{"norm_place": "pre", "rope_fraction": 1.0, "qk_norm": false, "bias": "none", "tie_embeddings": false, "init_std_up": 0.0203, "beta1": 0.95, "batch_tokens": [32768, 65536, 98304], "steps": 6441}
Each number is 128 + 32 x the weight over its row's rms, rounded and kept within 0 to 255. Layers, rows and columns count from 0. Numbers have three digits each. The size before them is the row's rms in percent of the matrix's.

# layer 3 MLP gate, 896x224, rms 0.116, rows 827-868, columns 112-223
096:167075097129147128168122078131132149109117088177125142138172126112062064156154084128117090174124111088139085137149133114062115122086136158133058097106119161147170157069116119136116098089092138171169116115099126104129136100127130081165125069195124168039131081129117134063125125069148155102176076108137111130133091132168064144077128108112
105:161152098180126134146152148106143145111118154163151113247110091069153132140123076161163148181144115208097135074073102104168121053110182164145086096110131092088170070085118118113119120128122085135094050148099163116108115136126074090138210147151112149119100161150189152082122100123145128125157132145158131100111188103126132102108145154119
089:082125127086104150121202167131213159108124086121116147056150170148134152083184160121125130167165167089070133129105122111134130083091180162089150123134116138103203154093151179123093185126134169138143166083102100065153114135107092136080120186122158094158135144108106115194123101126124109108132125067137064115143117119100099134131134167149
097:118163111156125130122127087109145128081155116181142168071143099143165149163162149089128198193155177100158151097183125156083172103130143163125158108173126143116124140134141091124192128100128147135176150136136072062184160122146138157120202084077131113082100174135130127155111149118115094102139140158134144177109080079189139111150149150140
097:127136104118133083119142126081179090122193109181138135131153095106051152086140138117128136097121078093135162097150144085122085102146147151148154092148070141135131097154041247099100150189126131149200159090107147083125075211125092086172151059124170069110107113113133159111101155130110092098093142117135059133102135135192070130109097133154
090:152168120144143083083147139174115089174130131128120132137098099127133075094152115115151113080202129108085096085062117183218094121172177147171115175051123064099110095177141101124116106129085134115113126109140131061116108149122188136144121143119128102171143102165090118067135157099130174199067116128175151117103153118108160092074120132097
104:217068096128082141171113141138190114115172150063109137110118105190121091168169098170053083113122112156090115181156114144149132173089107093145174094152110187121185083124100187165139125087153179121126141148132120145109098150077137142124103171101143093121104137083106171176163163157131077103141122140185094181148120170199178192108159077131
095:129133197163114147094146157141114138165202089135083153162114106130139175112136111070120152095132161152128087129132166120130042114164110106138120113114156188112127117102117087105118148120117116140135177146063150068120131099090107083172186187175118092139115126106157151147151176164181151137130109095133117120088119096059093135141090185111
097:084090156104138091080121087124125111054188151144067047167159192107118164127091134096181172094147146129139159141128150114120086203142156125135108169167143123177111158091112180133067129135174163155164155171149044112121145150093165119113135149154132090127122097131086171157139109153090130108095080123092103123147149113161167114073128106136
100:169102114087131144105098110101197149165054114168168086089156206133115075123174147129129130137154134130058181106171105097144109082143158154075097071163129147121131158077134158121156117126083155136160159159103174133070129102176159142134154159110095114144172133147167129143159135127090124123069153124174117108104201128137145151171156135165
104:137161086114154151090151161088131194104102118135109111126150157056184158170107108168126106133102113099142119120124121127142176110153133174167127130169141116150095164108144115144114116167185110114125181139138025092112150097119093117033161142126089111115149127128158058144132155078103132153044146125107161184130071138131153131152135105173
101:100109131138098177082076150147190091104111152196149069143120149149135164106109120130132154076118143148083103151165144083125125168147148135091116109139157126137080088096112150117162123154161113169027126166137158115046121120129098100152142097118150088095126149116104077080171107175111177087164134133169130133065084133080161108144107103110
098:157136073071095145126092115164089158120134090089179129100090178094091098120090135117107154098140157177148140168128156095113176112183076117139087140118143132178159132112082199149075150113102122177154143128138100139132169144115101183109145118131081094143101133164129113139088111125146187138164093157158136153043077160118136121132124123166
095:166130121089200145126119081158160177105168130119179132109129138158141144088094079061100099101092125123115144102121149131169107144115190135134099138143117130143147193139139166204124135155168160160135192108150144114138148197061153147111148148109076154223161129105138111120126143102087074169168069094134110135160090136094138156172109126053
104:114150093152141121162098179106214181103086047104116136101121130160127114124085155086090164146135209126110147131125162174143111162147070122177155128135152138144076067175081167097132152128073123111125121102147130110103150165143167075141125103177132131204082089102128118113132161065168119103182109093112148124105103063152080139114149144132
099:127104100134115075178154136131205097066126111061178168148139139099100093098145098130183142129117119097191113133169131093124143105121095173124193118138112158176201158178135158150164144178093166080114099169119107145120141107132191172146167082118139136114120151168113083114164078096125124170025156063089159084078144121090116153157094119124
106:105125131112195121189153154168183117121145115123069120168091083091139099055155157137096131093133154095133178151129142092098135145180064122173129169115121140145134114114148146135135115136140166136054119159125143063132177182151140137169082139159120141145086148121102191109024108165143136137120177166176156085142151127121188133144129093130
089:153176124147155139133139154129144113075125080124083170077191217106109117108151180081104144170117106174112134109121124149120090185130144171148087130115147168164069092138114104142148137107084123104130145218123078110112140077205121124118178122133100125118147154169087075147124130103173095163164170068134099150155162082102125132149202194138
107:146127153065113115191160139111164156104153096138112177182156093140150135144097155124169154111112135083156109137147129141113133119112122134150180138133182148173123141093103103124136115116106135092090145152092140122083148121198114110034088124062097100138119173146088120139136112074063171174120134056095058152168104149124126195058090094101
102:073159094143159136065058179116136130133126164160148087148176088100133187129099121110163165110080211169153082156123132073101102152117120133126133107084130136119113173121139116152075151146099138135166146093157137078085078158114169170094181149150136170197106128159202188120107134121169142114107150121101132094147144097071110099136127126131
093:155140072125194132168150136149128092105102133118144141129086185123165107145146115164081172122100156120110126119159091150042167144135092118166130108079148095113146158117095145128150071074154124157172144132131143152086113130169070139114029142082132172108150063163126093091065101162118145151081064141184153126143170166085088143126157174079
104:180043167096104128140124144099200183077126160104122137191150132133116115100117165097193111150159158056120132067143180149170085114101129076180167171155137088107156057120066099090105092101140150128098084135141137063134139121179079105126122124145087084207153045110154183098177129120165133118138083152172120128094076055103138133082114082109
102:103084135068158141155130181107165110181154155185174136187111156027129109111137144067118141097212131099154133097077100119126143109137098199116172150126118115154149069125099104115172107142122133104081087088090149138048084081096061132157125166129094100106127110133127118123101108128137112125125122160172163113115172190050135122195141131121
104:136065167199096147086155162068097123105107118141187125073162131128160122104085107160135153105142118155188150143117112163153161121128116098084147144112155075150099172101158201123099163091178095147086109144147109111141128135125113104097158069088126064071136154122147123069163099141124158083088136104167163116146102147129093145107134161139
101:111032126077120168109119107142136158123160140057130156136096123165126142142134129123095157139136093049145108166127085150110134130109101099142145112160107130126148136153154159136167088074135118150131179131150084091160129125203167105141093099076137101166159136122145138122125116126169171127149126147142128140141135105102106145146133093120
104:093120161132129133101141142133142143138116102128125141117164135111130160106152045097118103141125115072140124109117107089116124088126105172140142149115083122167095070097040105164127131154118179098120103131103149148154139088132161095137146119118116138155106194101127213137095107171076096156092061094136090141112106100123122127089143162198
102:109145115138141129086140126108203130121127166136082179157081093152116111077166131076163153118106092139137081122115108132120113105118110136065156100158184159168144099109074076115152143146091110117175119097072104151103112164180097097102170122115111102073093107172137082116138127040135073130180112123147118177117155103119126157141136160126
102:119092085122189121121136199157145127102157102148153117144119037117123090115185128082114180138122102148125136106106135134164123054117163192109080095140202094036154137174129088181080114159134115129116115115175148120101125122168128155112084070156109172137131151082157165114132150087189154123107158124192104121104098127098157184092132084146
104:081127106161123114154081146098153102083186145184147203092107106170155078147097128115127118080090131129143127139134150129121093094088100154117121092164098152134097096146106138161124131115180136119167139084070099107091105157124127100093077178100077114140181162207128136161066076171093161098184157166138111204134121158161148170229154099105
103:067172136100172085084063142142180153093148138125145103092172112123155133117121144099067166163096142123163143208105163165171132139158158107128084096103120137128151109092119084132061114078124100146120127178216096101173135160089191105175111134131106145080084090167218123110073114112137138102130143147090093099120092134130145125160121111088
096:171092147144142160081165125155107095080131075172130098205193125124117133116132119132161166092150157091188102083107142139133098220114060125123137064165081160121145111176122096199197107102159160180087152078145089120141142134147152138137085121142178114167160095146197138147124146120120070105146093084069151095092127147104161114113102127173
099:123123117135135111143122162131219161058147119102093083105138148118139119082156173108120108096115108042099120116128117126149107194164122113097084100124079138138064105149145095049132170137105149115132153107146152117098148108130110105096120062178114123108182131140150144145103113108139089085135137111123082097085114154065165190137147115179
102:090159117105163128116089126091124136145173086156136163117153161081197084106083123147094123133108113124178108075092154107133158151164086161183074136110151111159145085136150115165166124080152151140145125172119143124139103115159164115123105131106194163155159130159087126091166097116096117147066137083090109165133095155057083158134123115106
106:153148107094119087131065101112137125084101116105071147133157090100129125080136056125092083146142129123115136156145095059111106163125160133156109127092124183146105105112087119138151122111098111151126136123080127130146144134168057139121135094116085084097081104062127152135073179104140075151172127116182082178055105181108136135120124131118
099:117174178118124132180102120128132245137080123185112101144163119076119137136183145159076133128110095139109129150055127173164110138110095119171092141168128169110139130154123156191168085160113117132094102133153081141170120086106145108160145186110096173162155133185191218094141167104113142145091107143171108075120147142132125127177132113155
102:099142131143129125139164127136067134031111055155179155161127121126188150074128133225109164136100135092135131142093054078149178091120113124103144175105157097121114160129128128157135124167133167124122140133142132093112188142117133145085148086078121084177159139144139143110116188182143102091128152170090159118168088143121128111116157092098
105:109151076145184179127069115126165151149099115141072087135123121123083140155158108119152124057114133110145141140151134140113146167140109159180124141093096116106109158164185138143120114146139114153102108135104140105090100120141140201106085139125111105155130097129123076043052149158102101156100145107103137131078132098055112136103153128095
078:126168147144078104077149131096071187073126174150126188017124130148216088097147133108068102108124150104140145144159189155142106133145154109167069129123186103132110084189103141118097175159137155141118122117108153103096154105114120098138129119102122122158132127068114119106219151187095100156170154108146148168126135147136097087101104157140
103:184143078142126177174130107139131095127152126150085082071157130103105135060191137235137162135086090085172120081134113125158172058129095137128164123092099114145133114161163064110173167094104148148092109182127118141099167119072121156106076140127179108201152137145125139082087163117068100120105148106146097131087150172134166172136151099153
106:123103131134098131122157092139140112122155153123130105143045138164169141112075143101093198123110163098161082106145098126130062114130091182121135119120132126132134127126140155105138148114142117127055166126118128069134166083118170145142106107165109149141163117129112131087213130178167132126123003070127136124103097106177192149152135076119
096:106117077184122154118079152075141056128163094124130116166070119144090155164137132123147131084070193130141080095113051196126101164148130141170099131159156127064126136139128163150076180120170166153122145177124064128091094152114129086105132167154093147150134164093116127107163139133149137089082187113125186113139089129139111124104125130113
097:073188186124120082144156147107171118070120078080089113118143176191084110123083089123116126081186097096117160135152118131109095144092106127156130147179172157139137143133066200106176154133094195066111063133062143083177101176089087113110159190082151085106144101084176147122094073108192116093135155131128086153130148137111187168137151091133
# layer 3 MLP up, 896x224, rms 0.121, rows 827-868, columns 112-223
098:164062135120108146127146106198157134149105081087138113133116120118101158136127060148070079140098150126100219096167138124138162130084220132160148096134205160135092085135092085108120101149165154140147098159163146202131137071126097147136076111143139147095136111171093136140118119108120167134155108112085104131102128086107146143147061121127
101:087136112081140122147153107175170148154122163111140185132115214175131153075141114085148147146132081067151164125090202211140157113169107121073152193142156103161151148068128168150138101077126130176112129138156120145130108150181176183122135140168105106157114155132097124149102114072106096146141096069135092100147125152089117120105137118166
081:114122123181104128123138129143160127138174124127091179125172150159124130075157077114102159219143085092104102148056127089136126165125167118123118190127165129090155190138111100106090198108118181141158100090100114144131113163106080133086144154130157160128086088126151111167186182114118086117143123128119076116117173051117120119075155214170
097:104110164135152154172058074111093090125164162159086133125059160148117092121114099110142150163128107125087093075082147133132127117144103093092150120095182073070111097150103117120096143114159151166123094134115114153131177166111089142114085125181119131161105032160104155132130081096117133127102122104076178118079119150155177116104171116138
100:090099146145116100083111196102135131122134128069100122142100096111088127135150165153155154102145113107149089073102079128178110168163125156180071137137114090103134072074115106108113158206121146139111152056161097129157087117175112138088136134134089123116118135067116128157180144095114128134173137162138198138180155106075076124130068147156
081:142139137103095124092148153107100086134110102136140132142066122119209121125089074076117082171085159129119180128099107130158147113123131152064135110134060140139134104135122151151154100149116151114068108119171099158167126071121076107091133145158092168113112133115080156177115111113106190145138119145154119112138128143095121153133162120058
100:167128111098152110110104176099087092110083125115071158100196113121165093128153164067136151154119072174112100118156080109108081130115158121170134134143094122112140089068168164118085133197125092161170171116093125150151103111091103120112175157046165116099142164148106198154124163073139117083148088110145115085059156081153139182147108151101
104:158096093140148152122129107129148102147122122148166075110187150148154111106141139112117165124205152140145105214091082128079075156095129084093145149123144170134159176157201126126070121107109128184146169143145129117125078172073129134126191154180153086107147114099115142143152116086148120113182158135116145145096065126205124123144126122159
093:127132137090170090148130127135141132110063116108155171145185064153126128118136124128104108121127108098128112124049159071070169163110154187155112135109147106068167101125143145126099110133147111162144137051079080181136095095146166091208199099129103124159101144135162121173131115140194108095135113143129145089157106109098137118133143105105
098:138173106097135126134117145152154105114120079106104099139116101197120186145115037108129119160095030154104132158155143118132196111136168092086150123098165112111141143149138145051148114163109129121120144099122118177128128161138197169087127115109144125101143156179116071135145127131065167138146070173129116067000119094109115142138066066120
102:122143151099074163082146169130116103089156110109088145079094130143127131128077170123201090162129153106099147173151130155134124138125148125165173130148129118128109169130144095107117098150181176058171149123067126104086148170066165131158133083159087100124126169123129069126116130137137129089120081158138125132192137155135176102129103207133
103:123065152146158114191102091116083195102086182121120167085161154094115088094120190101094166157125124135163147114155150128137139155079146111157146117122083109121162175116146134121104086139131186129212110111127137135171135100140126145112113131094158126140125121095146181165080129092133128164147123141135120102119131125184139188097171117141
099:157095126108114140142151087076139123091129125117124146148132118137200094132138161073122130115129089189159102102171105061138111094061109097135137155067032111154109114150114086173163153169088089150180111155054131198115112101156128104170092151140131113114102200163127102128127158137078037149174144175096139099159154165142133126120127119220
089:116154058166216108100182097123173104133134098179115142110126072132068104106107134120137130078145090135100152104123063143129130130136068184183086120126112112126136090092170106125072080152125136098112133051115055105095098046166132210133106171078114146050159150166126164142137151168146155050132075141118100120132152100148112063136126239139
100:065134123101130139234127089089199149110124107161145156148112104138110100145119104077134145118110085129132123097126202165201170106080151132103112125143078111133120088146131164069119104084141112130118129077116152185091128131149104145115099125120063147137145083163112133162167055149115099127194117136143129136105153121134117114130135175134
096:144113098103121143104150082182163154158099179194120217131123141149146099111079122108124113139089097123127111128153067121093121125108143095176106126121141167186160115088148144125159178044162112099174116089141106145114142171087086152163119125137130160066141177117178075084128144153098118149129166143079106097120110080071146151068085175118
098:122089160099120111096126160111110174112100143122121177119158123154103134164136080080153141089110148199110100136120098154114167154069152111115143051128110100079125126137214157093130117090115074112168141128193128155139124108108135152186142132107200101159098102101093105136174121123091096122152093118160064059130118136154170123111111130124
101:126117116113134116098083164141129109160114194072166142158086120095154130107101069145118123118093088087126139113142101085144118137119207116112123139098164113144143107127124137117135128107195155131087147102180202125159072190092131138151087115133141140136090123096107135078097122150122114138116131123142129065123079133091116113107159133124
102:126103134135143114143081142114102132142153132115166114104105063070128144091173077148101154105108178125132107154134059147112118115123105088121057110153139137201121131154134133166185153164115104169148096077101207135192116176122141049150097099081110124115086139213100109112101070169192125077114137159150136104153165105175183133118151090151
097:118111098145166112074109159200121158140127038109172145158189154150123144128140129164140074134163146107092102155176147216165095112154150119123180144066069157144169144081121120106094203097160092165117108120134087125174149121092113147128128088103117120102043116134141096115161163101157116160140147152129136106140119110174194091087135142159
094:123097086153127155096171193132145110109092141114136160129093114093127165147088140053119137111097116155111066133094148155123100138141151134115106083143111144082097084144140135141125133076074096078083114069026105097077125109095065132177096165190139117066143180119131100129162131140111072149147119152140144173111122144090106148148115159148
107:129074136099146082133111253102109129143196135104158088185094144119117191159091105224190147097081085143133122088134133124171132133173171110117109099147059134088147104176099150089088102111130173151121124163152148099123132110161099106131100172162113116110182084157101142168149165123117091065117136091106184059121092103113155145117144087143
099:129080145130177118123178131130098119129088125139118163119151118113161190073164153062064100105137127157135082127101192093154124120159107189136162033161155147124156187147181106121117107141179095153118114142157124102097100144160181132105183150124136124106096141126096092137104143098149118108134075083126160129111105163098160112109184087126
104:131131107092048184111158178162175117120132164095120123110116140074089177094129130130139105113111105148145141135103137146162161114189121142147122136137156074113140098103115154222125132172152123113139137126099164171133089146111119152173143091199057100181189112153096067115162144138085108136132092157165089078108093169087162149144097129156
102:122167100120164141073173130123133115096102143118137116093094110124131148114163103159101136115108146156169119100100173111126054120145131083087193068133126114127181196078155092139089187149138109142082078179189167157097178158137166095141098148131135142161174122146093119104140144156143108106120123163118088167120086146146167097104146086129
101:118160152185104137193149145151114146141112148129148146142155106145128064145087091091143151171089126139197134101129071130088119137165125127176143196170121157083183096107086127145079136167135148094124149104115075093116109109152223153162113078106132125150079113154124173171117144161156083140149089214139070131200135121137115121123163082114
100:135167112159104131172078129106132194105176154102090138102192153112164126147110125135140096094109132177123099163121120088116086125115147136129078080154133220132097101103159107144161160075072090101150120135091122067126116120142071120173170129119112133127132107148099140079140068122126142143126118130080095128092097139087111033099188117124
106:144130091149124116185188135100144172119140138121146086139157098173159107083193113107099102203103145129139163115028144094099158117089142100131170122154137108133156146168083109134126142144160101148138116135118110140129134136060133151094117091111126127078124127070161132075133172159112155118137150113172183117136105150067067181097167156080
104:081088151203132047140082118118023163160154111166159122133124106188125038137142122126131096159152137156146124119110147108134114169000136083161105170147091109139150071095114103113101158129136114112155168140150128106144100166146109113113097122128127155129173065158162121097154070059173157148096145158170137133118108176153116134172143072137
104:177138141139090145190168151134136125129110136119107146126120108117141098155112124068130136119159134149137134105102077093060137126133093044154201140111161141129092099086143107162133121101108100096100148109045137098114125159101138118135167159069135123113158114120053166094135195108150083147158107091169108117107123123067137178091137169087
098:185124135144153160109102096143149167152073119180134162050096154153124191150173109144196084139148091126105104128108155183101161078175128179179124122127138126155152105112129086064075145108091161134108089135097127109124144136152162136187170133146170137087140138136129117078171152135178137115085128154116094109177142120112103126154133110086
105:067141099137158108162150111089117094214141126120130176083116142116057082142107125158053124131166122134121158128178082176133099149133137139108130088113118082112117119142130104169150176161114183077157124102107112149131134152139127174141104108095153149137134125138152152124169145081162112128095160117168162132133146141150111159073193107139
094:158101037117139103103071108106068111112111121151144176076123059124117141149150085090107100105098123143141113104122069090129108065155136171147178138153125132089134158145130097042103136143100165139145155155119166134057140137160080164133137047113133085100165163110097164160155186121133145189152126103153224117151079096127084152180110109131
110:141147139117061107064110108141155142136173105143151094069137132106145106097171139104091117139133193134109100169134100128117181139109054151097101167130137077140126188153115075153123162114132133120146116102160111174152152102180131086142118082122121083185155079118179171129201091062117104098154103104151138106104137089165106151124108144117
096:138079172110220107144147171117109102048170132094167114130159129072123076130139113124177145131135149111096159130132133119075182186108105161158114138100133107184110146073112139131221155122160147087121082126140102167166115139174161141085134129124129098151146102056136120125126149135150123097158124142104092142096093091114137074153134155086
099:159130118118122111175172140094131184138135081181140140105134088110120104112158083095123104143077157132087144100136112099064161129093112194131052145128123111179138171149182145118138110127162147118084149107139138124130153155122134117141114157180176120049140096125148167121205118132182145123067162106138091106116127121135111101197099174169
105:123137175160178103068167143114133136124142071075098095160163120065119091094094084125125159143121135133199127119172154126121150146122133089168109149149118140103083085125109149147140105138094135130161088126051114074107161142104161162050118114133197155144118137113083068160115114111097079172156131133128141131168191109099159143041139134177
080:147112074126105165090200173095097116136125166140140105101121133119170166095136126111149154109097111093133154104165109140101093160137085116085127104153187133146126124176114121149107099114125130096156107133142199098125105132094153107134139162115147138123102146051144128129141155083190112188156083200168089139093115118094128175127080131093
098:114145132163148076155131155110102097115186172169166133128102164128193106110146096069125103091139126146131144083142139106094122117137173046130073153112128150085153136173083124132068127130094137100107185152199184180084164138132143124149153094149106132102125132161111166107145115165103106170118088111109166165151129162111131133149164148141
103:120175165109130053104123138144163123172118094115113162104125137159140223089132088135126132061120110091169068093115120130127151085107120167150157104123079145081116143111122098130099158133133145160177109107095172123094109205150201149096075155148115113069122193101157064129147164152080121119161130101177109127089080162119110176078099116161
102:154069137096133135107154163162156084132211085164200043138058130124123141106099127134157097090092138099163096105114100135102117151144150110110123133117175129091148146162083138157059155099115142042137208112133103044107127128145079112127097137141100128116112144134159153167097139086095134124117119086152143078161061093136128169130091136137
102:086079152134121121146185170093153106136102091101106096179151167121125209144154094138191124113100092135075116095182140121093150125099125162124128184081133158069160101117148092169073139129173106140154082129101246098103112125064092095152118107081100112066154160105123091134160155165132120168131075105130174136120101169117113115119120113097
# layer 3 MLP down (transposed), 896x224, rms 0.0585, rows 827-867, columns 112-223
099:150114137111156123101136117123139116136207076127118157144173189180109110162094132116108140111219105131224139138117151102130093121133102121104110148096097145104091111145132113132094117153116131089186131053161130154205130134176144167101121142137123130079072127131190091122133081167076113145151158142135077130157104130061159152062124133134
102:096146155138157091136119071130098145173125161135113130152103075123088102136164208135135189089100138169127068163080142108187162166134170120160131125172091124146151109097113117122120139155134127196176125092133076132118131123124148112114104117116142120130161091117157141091084120178130183121100166110141142116142092144104178127095203163195
090:128135186152124130117113122115105161110126149152165114131139101141131072101156131113086121150153120127000121136150109113141120125158135132149165138127116110110119148107152143137124148123119127157148134088140114120102158154098105138110143173114159132103116130112122099155145121078134140084129110141126140129141124133145120136092116162165
102:109107168077138132162135145124150135169198117138081143135088097138144138159113098144088062074107074083135143169068145129144088076177101132154088144162150107139109098143158126163155113159105114170101120126095140166090102179100143160076123109182121107093141121179159127095157115100148141085026137071134183137076117152146116168106120155115
103:104147108120099120088099183087078096123105115127126145124132153118195124167126135095113144129099197186100115137111143093108130117070145057074162141063144131112141127149162095173149138026156093166103157129170114147138117075112167139116102131125092153148184136143156167176185125126090122152158161084106099166105177072126175153146117097147
089:134111092148177134145163125171127137176134151104145126074167135148118078142146128149106127116191129113137114124122094111151068104136130142132120167093168124112094083140118122147089117144088146146194104150100170041118133164147135139106156107063112093148152101187166110095128149122134133131111130121118110108096135148104101123073104153217
098:067175093114101106150143108148079083176098161131116127075108100109112162153147145148142152148122163109110079116154211127186139128153134120133149152091148111115187134116098115108106078112158149119118134099120153150151060108124182126165090115112104088129128077128130147141149071066093136135159119115143187141155122141139092113152150120085
100:215235117137119112165135124145114150133141165120150064153111141156098154176168156151133108166115103105075130161149087207135153163119159097154135131100141108136099147104141116175090174119092219122115162157143085167050105121133127172088145106121188106116143058150115163152137111126127110091139150170136152153147161150175168115076156098103
097:165128056178131179107134149131167141124115105130108117095106167147117128146080111182086120173144106102124167137160117179114079107163155069132122154151056089174170128121182105147128165095140090085133101183164104133111145177114110172110059149173168156093201116143158085071138113095079124166154157131151110116127170146145077145161128100127
099:103142150143088102163102112162073156155115092135078151201082144116121137145129142139179089066148142087096063152086161134116151144095139146172119142138129114121134184151133220119069143087188150111136123100126137115116113107176125147131179179124195146169111056114096108096055172147150087087098147116056094083098116158140172155126123098115
102:154050144118143119073093157058111175107104106148076139136128104174147081094091169068179139171110119095062111123085159108066104116114141125176132134107133072096153134124139156085112068131146099129170152153153101163142188112133143126187151184145154152163076113091133160103105071070147092126104120115104175103121104165094135109111164148089
094:114128070110070077103116162086120066164195133183167102168122138144135155138190120157138110112120148137123075180152151070137100197092130147130129122163086099078063060183112137117185124102138112151136132088118183124093151114111087164127188056128123110151082130122066089169029095184135133129106120130066025133129140130118169120140127094140
101:141133171102120138169115102127122112134154092078099148175136152088134108089161183150064082146177181151156167117095151129097129116089183181149151130129086125104089115088153135126115094123146150104117110106092161100166177163173116166135136071138103174150092157107099107105122166076065113115118128101099067132102135079122122183122089162071
095:106097189153097138110152091104086226138132115118126137147149148131166083059131106134074142158130132130110175117130107126160102160132117126069144176174176118118154152105127171088140103108108156115127166133180138155138157113192101139094183117176106203092147116149173145148051109076116121156096142111109113088102115156108137128168134171187
104:112137109100116121121148074108115156140123111137144107113098116175166148079071159116070116167100185118198141076126156118106107158126129117125194108123157144081173099143164105166138152111129156072151108189117134057087112120152134118094156204089146160162110165071177116166062140107077115125128111134119167124106130135150074108136117117130
096:118114152102139106114120106131166122158143187114102157124113172090124132078146075058187137157133126119164143172165155124088097098085143062187095146116126190127061179155143104127157159171137134089160128115123150174117164141108171060103122069208119072139138131134172118128090122094140150142173166113154160144121071122156113088100056143144
097:150132138120106122165058097119154137144128115094162188157125107128133155169115128144169140120142093058149106124085074091084086071140187153127146139107192131142112152133078106106146110139052078171139062112030101110090110165087069165097161108132141151110122125093144101113104142174183130156125112173084163191187100180116050169141114097165
095:098140119137167103146099152096141151041158094122099163060145141087120086103133141117126160134155120121152086083181071134125110159092148171104067132110108089185077085174092121147149128143141148148122099181162103121136084118140154178135169101086084112130103130147109136090051113076139114118150143104129137080163081078143162093098184165179
101:116152089175135089148098106181123179143102138096107169061139112106155171135136054122078098150142100160123131175130102090133162075157088101067154054174151180180156112115106086120144116086083092143175111135117157137190150152123088148086116133144113132155115085082129137101107125167162118117105140111127130139078099094166106115130135170135
099:196150161048109090139147149124189116078103164118120111115127101118167139113158115092138111132161062122128127123117115130123068126178116184066092175184051149139118140136114130094119136180151131105150088174131120127183119165183138130150066148153075106161119134188116042104124175116137140163186163141195156123158100120209167132088122135078
094:208114182155141137081207114130166103085134154187117104170108131125132128158118172124164141176160134146087104144141132118074155148119019129127097088136141090077181108116135133186137168057188108138073166136191099080178095121108101163179097108086135095137140103113113151143106092165128117137118097147077151166080201135120116147077141166090
095:053179060128133119090166086129132100225140145152168046128167171183109143124164136100185133063107113131088075155147136147121166206179122096120130143118106123094127110142141183117169134140126164142153125101094213169187109142130096123143122095134121178161112152132126121156255118140152126161136114168143126100108101151114153078171124172116
097:128069133203155100082114097147145127179146140120125123101133093111117135115209116055080120136107114090175122145182084084170133104186119152113153123128190145118083115177139148098091112145127135162171159091132142119157131134099145099101115069163098138091141131174111075112192104142117144135113103126122068134083100113140110161088128078149
107:139119155120153062163171141155143090103122133130114073131115111142098165168129152114077153128106173190094179095093133162139151065114130118121087160220128083148126127103161165164106081183135095108139170163133126115128150077138150122105117163151055075148164112120150092139158095183182120145145112158144150096113150141130148114129141134114
106:173083144117079087087144152114117221130098112120095102142116182087120101075163133140162093185144150110116100153094167134104109111154059173125164191145106122106118190156145078117092207117099132123101110115156151103148135147164097122114100110127146106110085124127120167127104082111131062066142141125149120118142145126127114159129101130155
099:110139107045184117094169139093167148158135123184141127137142136160116123143140160107148178101162109188109171116129209110146078109109149130123131085170101144134074118124116149132110103114157142130154054128110122118136084103083159100127109154068114155130107111058140148166146131178103156088132113132124135160130169120124144090086173187160
102:130092052092187159136128109178149057149143182117161143131113123126133186181116177146157152118190128120094087099142153115124117097119123110117154116122114091162142145139100203146126169091181067127056071116133103169163095173151137187112142132137142125129130098045116177140125119122115116109103174093160149161125084094143066118117141146122
105:119145161126157157153130183141114095101092176157190121152115165105108154173084134165097137135132129125078093160171144066134137147134189140114136181180146155137172113158112129118187121124092163108102144132143066104090152146091094144156119102102126130122200191128143173117127109177126160123111165104045161143124110158143145116176122083117
106:115146044103114158179111132109085136102103137108129095152099103191112125143139140130098056119153114141114099135142100089172093132078129141126063113083115082142128186042189084152016094104131100101099122173143149120183131140166158200145137141078175145139150110109150115133217129067125106150110154183116132157140126129105090129107065148159
106:111117111149096095098179118123146134117092118179096124151131127137135110154100144128080189074073204083181135154121152151127092109167134149173176123132131104097184124132162166167132122125125128147158138124108105136154148154155149113164187039110137095114120073105130044193145118173121079128133152124170150147164046144131124170115069176134
100:115061112138111091127144128134089207150150081138182173159119125122119172093125105154138122131163068152127124123162113105159112143154133176126113146153144111173104174125172120118112114125186114136208120166135147115112105172117147115133114109153076132210123206067187141157184180125140069108176126197079159089084139094078098182124160098118
103:104140157133084151107135104145133199011101086086142125174080178153130103096128133121139081120147111123080090164116071115147055118113095150127116195157090119164110125158138158112168122111101081136116126169116131108134175127104155130135142165043088125166105130158117160128122090135145112100109097109099107168075108116124128162128146137198
097:131170142113182089098164132159124133101121142120145113099062102107167082125125145164107139056114066126188145113168109176126117121144145122121106098145098068152157104042133060157157163166169067116125148173193112143113101142135113072102112170087138114142109128137118096105167095152158136094103068115176068113152150160095110079116182130127
109:179151131147121087079100131167088029158114125111163090097146134160134185174168069124141071123158141177150120132081141106113091207120122118131091102141158100174140132097221120122113151152126126085107125123133124143121138115063150123116137165159132112195116156117169125115159165156134092111147165140140186163135167146161185149141153149071
090:141150135164090161111105173098123091147113132096141143149149135114171090124108136126153133115113100084152105130110171127135104124109148176154128089149059137116112062167089185148111160168173113113205187072076058169047092137137055139110149134142135102106166088113147117173150172166078150151122136095180129157140087171057093101102143102157
100:111065137114090113158146092113100118132127128137104079102120141114082128180084127167138062140114171172155120114092169128138092110108184129152093106125190130075124125125049148154151161127084123097111092137145130126093114154130117162093169105122141143173104087047160120147120136081169076118122109144177140134132143220107115088115092178144
100:093143201114141145101128134068127113124066134134092079074136105068173103145153162081149134142136121081126110152133104153142097123149129095097148165085126186101168098158124168106128151086151154165136174107202144153156159164090168144087169114119053111116103172129181093157067164138089151115094101116168124149151150137095153167124084122154
090:146168203146128092130092117084084140097119087135092158077162148142153095179157127147059108134125110109162111146173158143119126129135156120166080159103109131146106092105140105132112188132110116173127123090110064090141158118142109098108095093125068146119120143113113162118050116236100140083084187068117151130108192109140119100128123104188
100:186122174173106124136190103144161154150036182143145133103073124176113113135096166115103141174138131153109174173159100115091120135121068155136137095094150147231192107138172120069107113150134149142122121103129139163151104138143112132139155150173189147135143117137143115121178103130141097146181101142102074143087093181167153128089151134132
106:157123119046147134123132136140075124119127141107077129120153112127117122145110174141076131137142115147146213150186143140137045109075136084089164129083182130182099180132130146142139169109089120140157153157145179099126142168088143100132173081130060120166140118105123177109213106110135138131213135167094135063152067087200055189112114139141
096:158101122128151121166130170138101107078127142131060094112107140130177121180215090132198096163103132116147137097138148108097125122161129131081156104170114122177132126126122156145174135103156151194096119128121143180090136139143127142082148114135122042134179156097148189100250088136181100122185163073146122144121140124122171120093175113150